config.toml
num_hidden_layers = 13
hidden_size = 576
num_attention_heads = 9
num_key_value_heads = 9
head_dim = 64
intermediate_size = 2304
vocab_size = 37265
hidden_act = "tanh_gelu"
norm = "layernorm"
norm_place = "pre"
norm_eps = 1e-05
positions = "learned"
qk_norm = false
attn_scale = 0.125
bias = "all"
tie_word_embeddings = true
parallel_block = false
init = "normal"
init_std_qkv = 0.0186
init_std_o = 0.00364
init_std_up = 0.0186
init_std_down = 0.00182
optimizer = "cautious_adamw"
learning_rate = 0.000516
beta1 = 0.95
beta2 = 0.95
weight_decay = 0.35
lr_head = 0.00551
max_grad_norm = 1.0
warmup_steps = 203
schedule = "wsd"
decay_fraction = 1.0
decay_shape = "linear"
final_lr_fraction = 0.0
batch_tokens = 131072
max_seq_len = 512
doc_mask = false
train_tokens = 856600000
max_steps = 6536
dataset = "wikipedia_en"
Each number is 128 + 32 x the weight over its row's rms, rounded and kept within 0 to 255. Layers, rows and columns count from 0. Numbers have three digits each. The size before them is the row's rms in percent of the matrix's.

# layer 5 attention key, 576x576, rms 0.0226, rows 186-255, columns 144-191
109:143175082132074113088168112125137134110150116140125131129122158121087132138139156055156170126127132103114120120146182128134100133138080093117131
108:106090098142137139127124128163132117104098097195135096145125152133099144116118083130166125151146117120106139156133138073132132107120139110104142
117:089118130152119134116117138166106154103114113135197124116143077130107143167109130121117149164117141082132119129129124142200112198117101097136150
100:095092104111176119118202137133107128105127078122160131158106147061126135116127124103184096160168147126117092166128193160135110086123163051145127
094:103108114136115113101159130166160079144157126156179094167144125120142147118102132151116085160194122128126152133138183218103134133095115068174122
110:149146061182136123146209163093115162148131117123107129103175100174098030161098110123171099076122092099187168149145099109113077147117175102037128
107:157124141126119162113121117100137114088143139129090184129172108114126112127087138088149107146113151132082128130127044013165082107128069131113106
095:127180171065196123138110102121132147137122111127102121113103124152115140138147111163135089132116168104159116169151060069151131136159159171115147
102:127111142056183160160093158070139145142109105133083089078041132129126143140133115207154113128123078109115119094084144105150186107115134162137106
104:124098061114123080071097125189108109130116128141146115137136160080125086124144149125123160125184146137128125133135111111145115134163138118119150
101:114170147046110145118066171145120104140104135051073158080073112153134166064137110150146135148128129120127101111120106041114165102111117140124158
124:170114125086153083090141183104105129169071147068141163132114130108142085106144134106105089068181133110163152109126139091131171110104168122232146
102:142148149096095124140087126067165133136148106165086129057105085136135154111127060121084116132158133172155160130166078096095172146137144162135131
106:089137135103161172169130125107095185121128155164129139136123096166096144155138119119138123123097139127109146133184124040146124142083087139110148
094:148107087098177108103093092166072079129107084134194133127118185115121121073151143143104119162120105112114124155120142245136091141090113122116186
094:123187154089119156143107143069175109110147147145098101143143138172134149135104129162127098077125114165156177080132093098122117150138128164126110
102:112115188063143141145097147188143169153106140130144132081114114138129152128135119161135089137154081131096121098100138149108196102150116125109118
122:125105136084143130133113113141163122093120096128053135131078178102063173140167132193162103169143185192107134142124121074091164092096124117169171
108:127104096147125161092204149127076154076132098139125115195157082141160131183122126118139073090089116103139119111160166143083067127072148085151117
124:112099116047139186103167149171071092069133101175082182146151116133089120128145100165162144177100114185102096170107105109115146104066130129140202
123:102063190131181134119015146128185096171061120162132111130103174115119128112193059163139095177152131163123087149124150187126179100150166134139151
102:136114070118147107116175137179081210129134119157129145124159100084111133118157087141146130168157114124118119153142146150141156134154147124155116
110:113080101138159154128116100120110111126160122155177086094154110110120124118148123168161171106147216096151115168129156148169133155085139150092105
112:104157078160112109129205170187141193079160159159105163125145111140144109148179094083149092131149129167209107156139070092115102128115129100096161
138:120128154143109131125103150141124159148132145154096101102117139165102190098171111083135112121130092161080093122154141233164119079079132064125163
097:156099073138106123104208083138091094088124081105186212179144087120096149095126143121127157142101148101115120141139113156157094152101116096113110
104:171132115125179171177112136083104135173101117123100135105110103080123134112116110148129148157159142103122126117132123000154158133121143145155110
123:110096133057135175156083095137107157133076124125124127110092108089099152109106107210122108149074118163097142143118147174078145092116175114095197
103:064135213102043129122121144085130178138126094172054140041096103171161152136104149134104094148132094207165158102134140149118182149075068127175164
123:067143121096152149143072107164120166179130131143118101123089091133131128151140118137084133191094123160137116132065148194122095133106111085156133
107:099119151133092109086166069173132113116141088111102154158147132082127131085095139087130136137181115140169155147154138192074130121156112053177158
097:135128112095119134151158106111141133138133095095125124100111146109118143187139134126123065108113101181144148111114119025146183102114128149156134
105:117097126157162137123127133180128121125091166140132083138092192076120125132160146131169117144159139129097061208163156093142108101147100139137132
110:112094115107125142159150113175143127170074072131112136105121146146126134138156144167156102159165135176129115119162138062102133081112155149145139
116:048105134099095126096151113144125123120112098140179155066104131149087110077142185157150152158145099142166129148127151064113127138118114119172126
102:126102073125118126104247105148122089068142109158057161132149124151092102120157102080144166118118162131133149181087120075138098149129154064143102
102:119164122097152133174150115096136206164124099094121111111101111135150105171103129142118100097130066139150140092105113036102099152144129149149140
117:158158080136176090122189135134116105108104113132171138205101139128151147103091121109073158095137167150177169122128138210126137163108113136094102
114:161111077158130056079184156138120122114108134117109147175150141136191069127170178105137102045146174118140117138125151143148094080145178089152147
114:103158118140146113124096177175116137149147144120146109165117182065178105124141084093113088124106123133159142114129154196124127103066183154157122
111:167106114113211136119072130185140133169107121134136082172081149144168125147151154167143131135120175120115100150130122140085078097107140120101129
102:148064107110109112078175154145125151115133115193181169191138210096149123066086158057119072112133115155181141153098139172094125153176118154124103
131:196088132141125172104149110075106099091111131138128106207129142103109126110097121104112117081136161057136137106169118068160132154169144139114120
097:148151124081100167145139111131132157132143107092141164090115077138145165140083135175145145116114127150113180095134088026114154091144124100121167
128:085083149114114147120186136156151122070125115131158171140116108128149173113091179088132151122115019181166166154121170147118114205130090103112176
095:116089087133186103045090113168113102148108165193158102125127133105118107062135089107137102146187178135133114156122183243115144129168139101121100
099:170080095146121116094209117145071136105084111159132161186180135103106093199079121087156096154136116131165084140122099110162143178142149099102117
095:083171132117098135184126151075143132184117125089125086072130120171110146161145111106072168132121126133160178092111094099085110088146127138119141
096:165170145097121144147101161115149157124150102093101164099122126138141098185153120138127108100130104131115139102113046051160099121128109158116136
100:109160108101086134123117135175126179171135141135075082091114105126132142134140181095104130103151108146101105108137072087075127134162094136105113
095:111115189139096165165074106076158139104167184135105141168101117165137149167131122150087130135070099182100170087126137115121131136166108175124162
096:101156187085133173186088160080150125143183152136118118094135100173174164114174099168094133146069122178119141136093135110120101115109112135083166
114:099108138081148133073105158166114149135114126115104073094072162111110171107172066133138149144119110125115083101144143045103158122122166177134146
102:084184096149092106099185102129115096108134141219097156201206182104093104145106125099153122156165118050090137144167125078126070111123116110147152
120:146226129107158170180131153102158063147094132180109077097152172121114125140156137156161114088137076134142133100110166054116181109119118115135117
114:173131168081128095139134096103135127133105127121067117140115156099127122124123169189130094151168142170112135115116132000160172114116170177144135
101:157079047169142145093192134164110127103133129169120166148135149079102116130149150058139130083163193100106103154134106142153100148100152069124101
107:122075144158136138107066112116075119223106137174203065072098142115139133123156146132107175128145152158135122153113088254098177149134155118102117
097:145122149077089134121124128146134118127117145116129115107128156148109195133089114162121103142084122130089095078113079042142171149108128163177107
114:139110138071139118119122150124139131114076142178083138079091145140106114134198116121121150085097116155123179163132118041077141090132174142158197
099:113087123136107104114134126138132097097085167156138175148172100100143124111185129108097135184142148118142089174139174181155082109115145134160147
107:121178177120119127091086131152157166150134182110068151112092056120141152124121167184099130126097111156113167144104164175107139130087128096086133
095:164098089126137166121128118162151068159140082167110147125117122123104109109179125173143155167117181184104145126135167191040145099068184142107157
101:147136127121105103129100118064138087139171143095104160108155082139156111188091114172105118125061091093109124068082058141144150169106114124113111
096:140152153127061169125122154100074162094143148122100152071123168164152147176091100042099125115124136102140132128125084071141133133161106133171161
102:127194145111094098150132129153126160130121161111112110069154088149196097177135110055145130084073121140162121137139082004123146131131126140119088
104:114124114191162147098126182143095117103080158129129090145142128107135108139141106084140115096187151067092124116147135253175139142154126092124132
110:156132097116139152131203100122071139157096112114129150158133110071142156145103138138090179172102165141097100144106093180114115160122146087183076
111:115175175107141150133196093170139186114103089063069133155196127131110139183097103162138058202152112158140116091107121076115151090111153101164093
099:101100149054117170139091155077124103214110127096175084053079109092115180108170124165145123153088151155147160136114155075096171106073137136143145
# layer 5 attention query, 576x576, rms 0.0258, rows 187-255, columns 144-191
115:111133201162161146149128125161074191127190085155100101093107107120130068112154165078102128179119106154121147138143136103180132158049089140143084
106:121126119131081103168121171128167113075112141145151145111137147139129124153070150117134157107095166127144113102136116109092124159121168154127090
114:078111169098124148142107198125135204169155113161168128134048108117133148156135153140099131118148163181109129136144128137163096099024130052145133
129:126098127128162118092088101145114117165166126102134045138061104160157149116100140147121132133180206084066126108159078145132144113131114121081067
115:097114097134183109140147146129073192156112119157109112142174124142135057137164100085130117138106137135113126146150159148169118136124172090086127
113:150117119121100162134133119140135188113131101119098139140090115104114137184140153118105091141200162196135099157124118138127110154117119097128123
113:150106124142153127117150132141113180133128113148100141186180190128120104173141154112140129158154113175129076115148093084122150127153126121171184
106:188119166134168168142126098162091170130124159123115119161084130130039189161093125147173123195153188091109073159147144117159080081123185134118114
105:136108133110112072163154167174109084129138117119124177159122152077199135170148160142127174109129081162123129091026112138120127112102061124158158
100:134144092150147155130154141125126119154143174134090148163162121117147208066138164116136153145103122203077121222179110114151094149118145156156078
113:239102072159170105133104149129093192133087115100127104134198129083163160168104019137110112123160161052107135126152082150120084124175141142150141
105:136094133144148110123152202113144124107079133085085120115184149120129134107133116119121107128121145137097147147094125102129154201124151137183160
105:145114152122148128113121140099086146130073134155139061089145105142055061121200128137120169088188187106112145149186140117092149077088171095094168
126:196144108125162099072102088126149039171085133149139164089144088056157128074133170178142204164110125141134176157128163109159171118118153136144110
124:147147134152139102122124153135181224142131089158090177168107096126115118148047061075147047097127106184132125096105117125119109152149133119112114
099:150162095088123103139113095120142069126091196150094063090151135057114076103141188093137181107075102117113145168127124109131089141154126125179089
118:066169142130106144141136131145086066128120146136141088141153193121089164168160196194149202215144130105108120107176076127164154167080149126111138
104:130094180192130158084134125094186113138103083213164149124130131180131138183173116125104139085117117125170121079171123161029119141102148136117159
111:141095158150132185144142112107097105098129151121129110120125060108128092146142208133140175211141138131066127155169090152138093136128131136128134
117:167074165078190115125131181130063120079104155133137130132146136047132070131162117154128134173083055102165135136126130120181141142100153133098144
115:119169105119111119108118205123083042159130178164118060059090118095160130073151120118166150098181195104091171180130122131100149150141130153135148
113:126129142153188117142093029106101108203175163184128123156129126142095112169167173168140163183173159120086100101164142102106137126088147163166117
104:153111123145121112086157142125103150112082134130145152127188044102184116140146106097133184092137129171180168138150133164148124110093111100106133
126:114133102140179175137150154071095058087174118098120118117151135126121117130122134149124107167143140065071083130106082128172129127099095103103139
113:121131175093074073055136161099057113162160083121131132128114134112143159091131153144121131098065127105106190119128155140086110181104046118130131
117:193130152094184109156126111180088219118133111122087076143086129106086119131108110140112137143154113090157127147146124104117110082059119113189139
112:096079133089172111126111067122127082141102153121175098096116134079113145141094141128129112193068122158133137164121118133101140133064141123061214
113:119113113116198153116153160111175105096152142096088142177140120162088122078183090123172128144157146114103126177139113148129131112134165111133072
108:145170109111144185113119143116142067096091186123141090100153157073113081130113137118162143129185135071117113109158142119157091143122169117166101
117:125116132096156156158118110066092091158149094112126156162098101091172156132068184122130147130101113164172185108155165124123119211105053130148130
111:151136079132126145176123087133113131088159107147115117153108097120054121154154131115150180167179153131108132163131146118139096056126188101094093
111:091181154145155153168117134165138139112124125133090111129073155086110097182169162113154153159164099169132101140132104162167138103121138136135070
118:110150121143173130118123124092112080128178153164117121118149191101115099116169132101127193246155133133190127127164115141144134116076178137147089
111:145108152080119152089152073133134119114144113132135136098150115119136145059090110112091140152121186154099142178149082133174145113102108142150110
107:099075104150162086145154100163098133126145130118161113128127098126141124145191137132084129148157088105123101129159132152051127163130067108132144
109:147131112171073109124101136184132177183077113166157145124179158174078138172073077159131158133110127063167100141099124108064123103155163141091132
102:117102137155143057100085149124151198146104119108128195147140112104129130109120065081079115142140124209109128120121149110126160112154117134158147
114:132107110159172061137130142106086121169149134140152149169160163117128122184155060100121126104128107118184145106085132133115160127102137107162173
110:139171186104137159140125165125195143121131096116117111178084115124189140076142064162149158111100132147130132096170138142146104112088146115140107
102:139143140177174106184105137086134195142114159172133168162106151171129113174144187124175191168166109122187118082143105119131163084074147125146136
112:133106116071112113097115141099144128146195131149135115159105126109138194061107113121124106097132095203138159103060150139099187124188136149149126
104:109091161150132091130105138159087158116174126134074096116127172112140147116105088141123089096119059157124140137070168102131112148137062114157134
120:206113117098129185119173080131159165106168111143082166142138146133129182137093115103125141077124094125126104141125094142006111112042119113140157
121:138094130145097179094138109112159124126149082122148147128095143178118142099097149123141128126091087134100073098106154154111150180179085173109171
110:130126137100144069140133178154117098155138162173128131091113160078188113133186108101112125149135144175128175111109064113101129155132115166177174
117:052129155094103155111150184108095105127141104147156113138114118152152160151139090136108122166090112146118118113115190153082128125101133102140162
110:081124126116144219157130135147104115090124088111113126092137143104103111075041080081128081096141058137113095126137143127143093080149190126121115
115:132126106090061132080132123159112149116118113111072138138115130102112138116124102132139173104081117109122098128134091129089095059083139119144088
106:115186119097115215177130140175149176085120117129150149070090114098125144120139204089137066070109112137093143165114141114098168155151128096155117
108:187113148076098115110158138097165119115087106120120120127164113100087128155069137137145087086135099169170090146153114131152112147145070073115096
103:158171102127175192151127100119128136129132137117118130154143042096105119099122132140101088155180196129095086138141096124113166114133162100141092
104:128087147151091105128143155140121117131107177132132121139119143115092135092127091123167091142115139136166147213117115098143141150173121160154139
116:121209148126143136133119113156161098126080112127128093156078143125149120098106159115122119142100118083132130117121130129150098123151137089117084
105:110202134085026105179122102167073077109175186189143125115112107152140148030082120101135172109106099171107238118142157104139104060112110099106092
114:182176117109130086167154175116076138137171166123101132197177150094122110091128125132154103140188120114129146120120097114215110078117115092161071
116:051088156188158057124141148159108158145123109113155096190092112205137136185165133132087136158164170116135125077146120121081110119124136122134145
119:092100098154127166126122165124115075180149176127149076079168131122114158105148153154144128097106145086124148104158154109100138165113144153133111
116:162098111122029154143114142128080108116125127102142113136162124117035156142086114120128079076100173155076163146165118103152116082131174113096079
110:171150075125171057131145176092147089122097183123151119139094149177151144092162094135144161080165134081158131196116103119114082152159119110166163
109:136130137179120172091124143121114111158107139109134149115146134153195113090173104090089179148101088131166068083145120138117112204154133144142119
101:149124111115153223142104080130172064147136132150176118083138093098063156170123207128140125142188093097104131126190146127074144105141141100068134
108:115148114105166130167150086148146087160167136169191105181109111081164139139187205165129176126090151128128134119104091116108138117107084151142139
108:144116111102079116133110100174135192125083144087146152115142051167123128127148136134147092072107131128110101158136122119080092088151115164151146
112:134134105145100128075163091175168216108113058065113148126156150172133200142094118134125095050091094161096092112088111141127132136129131139163095
116:157168102167126128164129187090179200127116170154153142131185101226138092115144089128104106073151174073167107092166154132134135074181165096138124
104:109160085138167157207077170174121131149110170143128110161134150135155117191152122115149125152131071054155063129081168101161127099095148155151164
106:121115163015119155084099118134118099141103155142112087181093110139089205135149133152164148165115173107118155087156162135124119149104164141101106
114:135102128138095174111134168128128114110103135136168100102141182032120130115138107150164147123154063036161113120153159148132152169150217133162127
104:157157150093167098128153112082138129146194173148139161108116157101116121091135111112149098159133149166139152167119152077144103135128129117145115
# layer 5 attention value, 576x576, rms 0.0175, rows 128-199, columns 144-191
099:080122098151097086138127106126071187096159107161124158080125135144115149120094200126113130102121148145104118169138144161162023140145134180161131
098:072092121147137116153141113080101120079129105135095188117150137107139168161118131124133079130124103142099093123118135145145122199120107127151123
102:161129096118151092106151133129165073147107147181135107189053162098135142155104045088144120117093169079080139049076117103141140071110132187131183
109:132128115095093149119119073165174150133167126121053126163101113097154152095099157176147216144167146089152166104139161104116137169154177155075071
109:134100144137114128103083155106083150107134186165140133144107152102180114143155181148146186149149119099184138099107066140126148148105122179120092
106:116103145105204063136137096104177080088110099160124141132127101127105100128162096110110134209131144140124165123131132135127123150100139144122091
104:148179150135152107168152071091161106142158143096160155197059121056161178145160150161124113138214134117120146112108106123070114106175112071092182
100:087128078083161182107157168163149194099079130095133135137096113139083136140065122146136117083116063131110133110146115114122097087135149169079165
107:203139132136118123130094105173088200097142104096102164083097168089127118052086167117143164126040138167149150151102169156105153103117206201151120
111:093155131135129167147094051069137113132068138115128133106193132092134169118130161112121120158142121132125195138160080107094160163118181117133093
103:138208142148046124145134122081164149157161121102175112111157087109102134183148090144097174096096125103160111142108112119105115207161165144136120
106:133068167149138128123189104152090086090103120205192127129125109075133177122120176144140142125131112082131160163101111073116213132204153114173123
109:155158109192109121096099048113153201140129072133115173092143124085157117152104181223116154113085092101107123125202115116190106122179102103140074
107:120041106149127092100128137134088107122057070102130096139157145136139109136165132112114189133103100097129144145081152153136159186141090188175095
103:057137134037163047091135176123109003127103241124144085102158149123122054122153097117110146122103157166136080108117134103136165181094081138104197
104:101132185077105085128125114124085094100170101137140139094157107052138181129115155099135156111185156065150079108198111085144123167097173178159102
108:148142136134179117122141179154151155091149124137076140082145087164170118151180177142168132050194146197104087164162147130170146171142082186142172
109:129135139161197193128132071154130152109129122133091121170125158148152135143152169097156178106147059100182150151139118158136156149111124132139155
100:127113116077089140086112160148118125083142124090130098103094170124056092120091132100137116139167066106137205103155169148155164152058203152125128
109:091137113127156139165152080164128117112078130129102088083115116115094137148113113077145173172110100090085091145117114100165106168093127115106112
104:145108111120114144136151088155149135125065157136128096131144123125130106131131076082106161160117152147125062101149175156127117105137148136086118
109:149120144103098110169120157133098074148185129112108121118105168126151114148081053145154132139146138121156142053134132105056140014142151159135087
099:183118083151085191123140077101110132129163076073151150157116113151167077139121114104143124108176159150113123120149161143101114087103130157070165
104:094113091127082129108090162183112125132092197086163099130119116138106134153099145139127127087093116173102155139101164113088103113117133185141188
108:130158142146084083124096179128151058142084116063153115136150042155136191171189153112129132125091159212176105126073076180112127171140153054129170
108:107152128160085144139126089134062096112115121163146107068155100158146147082144140141142173122146097122130192100170071066127136167136116183125150
108:126178116133053119135106175125087129127082158097098138085166071103098188164173113152067135077175110187182154093130095101139124179125183118126139
105:116090132202117148136163058149146082090124154143081131089175127128136093115117064146083156098153156213091122153154145133049194183138083129125153
104:094156141180155102187126179166147127117131126200133120120125118083089176096174131111171134195122151144143106120099102121181130105122154137134132
102:145142148080139097125131091105102201131098158101105122137096095141103174163112107127083138148097109142124102130108163115110119116165092111171160
112:147127072131104137175158159183122126120095139115100136136106149087159144255136107150142115130155132131100080137122116119123116069059127145104137
104:150158161119127157136154096121078114107188117068089149112124163139103122166140103152111139112108141152096093169108130121115133165152134136171080
101:129156134156164070096140084153096159143116131128175152145114104134164112114080187146087166109136170126111151141156125113086087110141111130079099
102:151096183155146114182119119102056080098182147109101170109157094159225141144140120088105116121119102101092127158125150159095118158158185136149148
110:118093101153110155104130145144052103128124163152119068148129125135137083082124108079128119157139100168144203093060158130129181149152118144061180
109:174147138073128174113157013078157134115156100071103151143137071133113119106139152125185090094104180150144163155146131127104127086100157122174115
106:113149125129114078095123163127084087102139169134162168127206125110135124142103213127129165111087055158145158141133098147180132128129135058109147
104:141128130106139209080135120104099102121156104082163161117189081113132131099112112148111100142083186190142149129144115148104180217165172090087114
100:107123124146137130124103115122102094093112152089132147097152067123111140177176123053094129102161157166114140106133084102136175117137171097158130
103:181122116108085137111150134161162046131165096127140055167102092159120136118149073155146131115097096109180127110118090121109166116166171109120147
104:197104111074142232052153060126153099163115106140157179142116139149191103088121117108130141108115126088094103149090175126079145137113161149123171
100:136100082174173073103167167094166146125137106121107060116131049117133149129129126131144088161168081086157117128040159166160166180168119165131126
107:151117120124106144112121078135126172129205107105087117178066089128113185167146141093139103170089156106108159097201123127153090084125106080103127
105:139138187142132157140122047087109136132119186090133145137169151055087108163123182084143099155078121119171137180185116104163102137143152094147089
107:139177142083119226071129104118104134090144145103119162075141148141077110057144166164125153117152109142154179115152151124130171141125153108152015
108:182080147166161161073152154105120120163127140128153183129072134162136058218129045106098095146125144168119150145097149160169147164124138179136162
104:140131116117134177085090132110110137138064143114115131175158132121106087139121174148146130150111145115086107150103150142172158074132115192101116
108:062136111110173157146153115186199141124191165127093167151113120139130095115166161128138144077139121171181071153105103121138105119140175090143207
104:123081174145121101103135112070136127120074057158099203117068160169165117130145179138112108103181121116115096168142146124227100079109157169143139
101:118124133140099083092077157102166089125069115068147133162098045142080075152082089125152079207136185065128163086148079120079157051137101161116065
104:078128171168169040083159072137113098140068106159182094103146142133071172209123150091152171122142129068127112138143124122171156126158104084173126
115:072135105161146097124114135162075156137107148160154120128120125166111096167170126149111143142130196070056140169159128113183080189155118155140159
101:066123137177120109101159124127115095099128151163157114119099139127103105091088163134126153081103105140166125132099130118117113135077124122115113
104:092102104168044128153081104123092129121191124137143163110108087173116089127178187104149135157060110105157180144169102137032107150096163179156120
101:139105115153113176079096141118171093114171148108148174114210102092096158163204146102132104114127119114153186116186139086117145138154176116171178
102:097077167077125105160087137150101071075168171187144122105122134122144106103168196167111105193155123236097183123116142156131125131128124134141084
108:129113092071077109124109172109120175092102148081130116138136156146112117101101038199140113124125151134177139080131135104147124164087135081152165
097:133120119072137156180118184116140103137204089044127159139153117167174113095158142070129139061063107174144177116101118172105161139153187182138124
111:151167109130106143149139140139093126108159149135116091111128129119104126153100122142116091185098126104157156117134160147159096122133111116091151
102:129143121121100106164105165113125097131182052137132125102113095146105081126178121202135168204129149115138177128125184116111129163071097130165150
100:098155097174123176036111132137171120124137067155122140097115137143135119159123113107179029142156120062128175117140141141128118128093187099140134
106:128117191095142152181160105105114187072150100108086129143174131139113117141077144070085148152159182100138090199139181143175044120086128094114038
098:091092184119132114203102140145109134129105147111127142184169162147111160072122077121176227114109130078125124155179086158104115066091110141151112
107:134125126206107091169125140109118111144121154148129149108114170121104131117125104094090125144071154156091123129153126094104158109099092141142127
111:183106080188131041064082089124093086132145160143119135155117198143097074125094135151126129134083113109148138120142157143163124092165071132130105
110:161129179098154156123116108165111076200128158137154131133149132211124126105130105079123193093090135212098070134049142133116122177133158151140241
116:113136116082162112173136130134162065121094120150129105142157162120139156150100134125119100134105125192117147112098122134083145121120147093067139
111:101096098153119150143082142169149146089133109127127129135140116149151140152123151131137130072129107114115137110107177102084112134162128150085164
101:073166108084049146114142100171146182134129166093135099135120076160108151103166135107107146070037138204126134151117145091112101214072158097044197
108:136120123143149139150098074112179132156168080098138172107084074112103135203149169117100190101104147043111098143153120167076139133169133215157114
120:089170104081164123140139149149090149126090136126097111101156108042113087109133136137113163106132161110149147153156103168108103126125206146162141
111:166139128094130102112103132149129102109163156057129132155107108183074083145097076139107127155122080127139131115159118116174148113152164135155075
# layer 5 attention output (transposed), 576x576, rms 0.0144, rows 128-198, columns 144-191
096:198101154133092167143077131143167022117155107109176087106128131155078162156072028131114185124107131134126115093167138107181130149161135133097069
096:166151096127075116135130101157142098128111158164164145139115161136087098118082091158138125124191111093165179030166166103063182128131113171205103
097:084177103136113095151169137116110182089165144117129127121160153120151111087160176160112179131154155163112210155135104127141188167150152123183114
109:146166142139122134127149135083181069123168121194112121143127102098114144153118115088156155078093091162122116203049080115129089160120138129119143
110:137153150132136155145156153122118125126170089168145135128143173128104137137143102129102072156111122099118081100108160120127072095129143142068134
109:145102101116116102059217111117129203111086124188162187102162117113190129150095177130153147090102095085168162097113149120122165141108141089133130
110:099092118142184125099115128128152086173156158121104123171131095165113164108112157129067114083074119140145136106077053126131134145115146140079142
095:114080142180150124078107083138161067138177144138101118128145137155114113128134084115109125125147095109137164178117078150128161158189120132152097
107:121165095141141116132076102159104123132091160137116123086113112113148134169116105080147100130156141148110172056147103144131167151085099144155107
100:184090098111107154139151165140127114140117105160166150146117132154075106112044128083117128131126131079117130095138166119078167160149148139133157
105:083137133083133119138125146127084103111119167139119120144117118099143116107187196179094090135124105174096082205118117136154016035097085100132173
098:160087103122103159178076155125152149112148131164125113124112158133110156145100148109116122134158192134059147133143175179080113139139225134081156
104:142116150072133130169066196106129078079143119128096159140086163094095110148119067094143147165106148144116082117107149130149129142161146147157209
095:125136148144038143197130132131091155105137171139124130133130102103171125179141148103148090112204100204152046130129156128165154112088100166175150
103:129201164132097196196160050140159218123124139158112095121127119121152129170106172149130052143193112099151161152119193158124137128087065150085092
112:114171115092116136120134141142129119117106154132128160084122170152116070114079105164141108219129147161104143152081221125092093110112083144120105
116:075138174119119140098186090079159114127127119136167166079138110118153123143134123129152163119148081131174186152124132123149166089125096112110116
109:077136105105069094084152129097095173101127114143107165118076144113145130191154148098101134096165106225153106139151169106126156115173134109209182
099:091146177123135154124132124120098168152135122162135177132117150102131141113117158086158100097115138092109115144108100128158135130136104102138066
116:178152132172061127074163103157084110120121085165090168112108154157109166135111121120111115131097133141124136141175156117105139106156117090166128
100:140151104157161074069112139070129094131112138195087149147121150109147163113148108160151142072092130132148153154091103115114148097176111115156179
118:074156107127153128111140100121145123116132131083112115122217125144184074108140133153156123130143149116123197145080093140118089146094135217084137
080:097145102181166095140129142139129111097132172129141108129132125112123092110106155125125124065134125094130133047140055131157128078139102120184132
111:128107117113147208230178047139128125124128112136138122150128144124158106131129126110143114136215112132078093138162081149155132115102118097149116
098:107118122107151139130177063177094160157088133072127104120100098174147126083116117144147059072182102085148135164105176110103112087120155106112158
075:205102124109156144117100110121143063128097120150150172169097145098093142151094122085058155132146081123140078149103142191117118117154119066146137
103:093130114073182150075138101147146079154117136136155137159093121150134134094157146193107103146135139167105078166095186136114088075104083110135137
115:102170127146134087140128157103107167103135126157118160147132094081115127153149178151128156046134119102137112080152115121134155088116109115144138
106:101135139080134134126073075107138102170090119098102088104170142137187184194180100109113120114106127126158087164162128143089140183169189104133140
105:132072107127070135054141084136136078150144130104080168104096153132220152154148103139116144142142088134196022134111168115155109085081147149107138
113:102091123103222085057142111138113079155124123096135111111182149153126151074144109116126109075085104120097177154105069142129132113187124115099104
112:079110125147095064124092154146131105097135134189134101180161076114090066182098105146158116077152136127116124074172108130136101130097125164122143
090:078055118084134139092110194113131078131155154135140130125137115119140101145154107053171141178113153156138138089122133118135116130093192115134146
111:156134150125106112167150163137092140129077102135090146186159119169081147134113131133116169125116128085168136079158097115053157120093161144058130
111:137132143173150141140176078122107210112144062143111229209105109140161150125133132150119144072109117124104069132178124143144085101105158088155132
107:102147154107148067114046146123155170123102116096120085068135093118104169168144124139133165102124138150149172133093139133200140163115134079101114
111:124101125137163142128160131150088184174169093124138164110131190136112063099087124113113066094145133103134103164091167136122129177138139115113133
082:126126130101141111137090135156115134139121094176153130121134093101112123144124131103161096084133087100135110106153166128120120099039119133100123
100:153114136142209146068155147134125098168180103143129131132108123149111105129094127149153084150111088059084081132104099141123128073179121090095121
108:083082143140129182134120106103087077140160132189141172128120143117128141133191176148117114078140109155116117187132089131132079098082128101132165
105:141100129191089029145112210098109186111179121136095148160119121087142169137142130159108106096100118100123158059105113133158114097104126080135125
101:077093121124163108101124123115131193160154108130130170178097117078181155131138161136137098190115159214117045155127140153135115133103141130166166
109:132166087132203114116112108191092094147087202100177106091095135168104142140120135133104158138131113134140200112091119110100165097132115139094097
105:131141120079096147139110174120118119120145093135139124136131124118147142133093156114133184192090165118117133102133201111130097096113168137126213
110:155103154166159106152098179127141179098128123126088165175120114105114096155130157130138151182148183149098110167098128161159128114106146101108154
110:063099084152114039120177118112136217115178142108090088122166119118168144099156156194136137160140158129081156112116112121166121120098144176099145
109:191062129159152121130193138128125163101163114100123104112107100080170184185129126132129118167114142156096120071084112139153117074112117140092106
102:137132174130112116123080095147169142196102114132153139110147138130112192122156102167079139082107095088193152131114150132122147158107139174082131
109:128143161119101147109135144125139121082148139078108056056106166131121124132100109114139130094169142083161130087150125117182163164185166100124126
100:118070078113144108103147164141126165118104163130138099115133071139134080139145154102119094103114141135146181147101126149158143118126093127102088
087:189139166095086109138144196130117146115114126062097150121112144109143141119100116127086113184125146175088138152110199176144140118132126152079154
121:203110149105152130056139098157118064108164087131185131112118119093140149143173071116121095115102125122141062117106148148167100064127075110109097
102:159148110110125102113126120152147162104165156156151161100128160182081093109066102074136107103144125092106182162113161143112138173207141130128086
096:172135093112111122157165147106123152141087085082096151114145126110160119146106107076111112139111157140113116150086132140192086141121134092078116
099:142122163189174170138146188098131134110153117113124157156119077107122101108122151143120134122133133185129057141050081126153102126079066034065126
111:100118156128168157113140083184153137133100100149114165168148098120137128147056097113157075089146147089115108076136123142096104145089143146120065
120:184146206125068124135129087122103096135141136160119131174117108068083117129151148119125114140181153134129117139170138130109113124109113098156114
089:054162117174158170166074101173112143170150110112152153116139126141082086166118128132134065127201113099102136086181086128118101102124138111120114
117:143110120133222159102135114129125129104096128115096169168099131201121121082119105124109116076116096149187104083080171132108109154108156162154149
112:151101092172177206082159104108119125156103153135162179117122105154122117167121113099108115102133059177181113132153089123091149130048096126141068
101:141138104176165104131121206067116113103126089114110129200132167111092164137143153116124168071094147086114155118126082157100137177127151087109136
104:151107122096077082069087130117102117116125121160153138073159112158147138154163089112107132145084093126168139146067143130142130115146085120108076
101:131199125075076145173122110125095142112104173102157130116112106091077129156168135113098123076154107136158152098148175126115108090120126110109101
108:118152162160166149117097084159118088094102168066065100100140129202115206088089068189081107094116124122165146082133149120086158124145170174055139
111:116158118129150143199126152136118110093105100136130161141144159127104232144126116106103162166151161151146125121139152113172108147110178119099112
118:119082111185057151136111195185188152106140124124112120084117151198153105148124149106104144094139123126144121097137062130136084160139127098163084
126:142056163107129212135117170138145142124102051096109131084128086093164118120104073163111160092144154150133057172133134123128081175148140128091081
115:097130125188076186148099150106124084128168114137129105102156125138109177117132120115083105130236103067109171133145106115110138141125145113131149
107:117145084144080165123077170100124148114145098144125116090165161066133099094135096162066110154235125054099184163179103142130106151157123139157096
114:161126109138157125103149092085140086180150120115123134057132139136121157103142050129109138165148125147128127114202157111103169138111137116116156
128:096146106088131135076196093147118126164170144098111142142137131102177089138119076178114132196156136076127152175180087123161159128149085212126118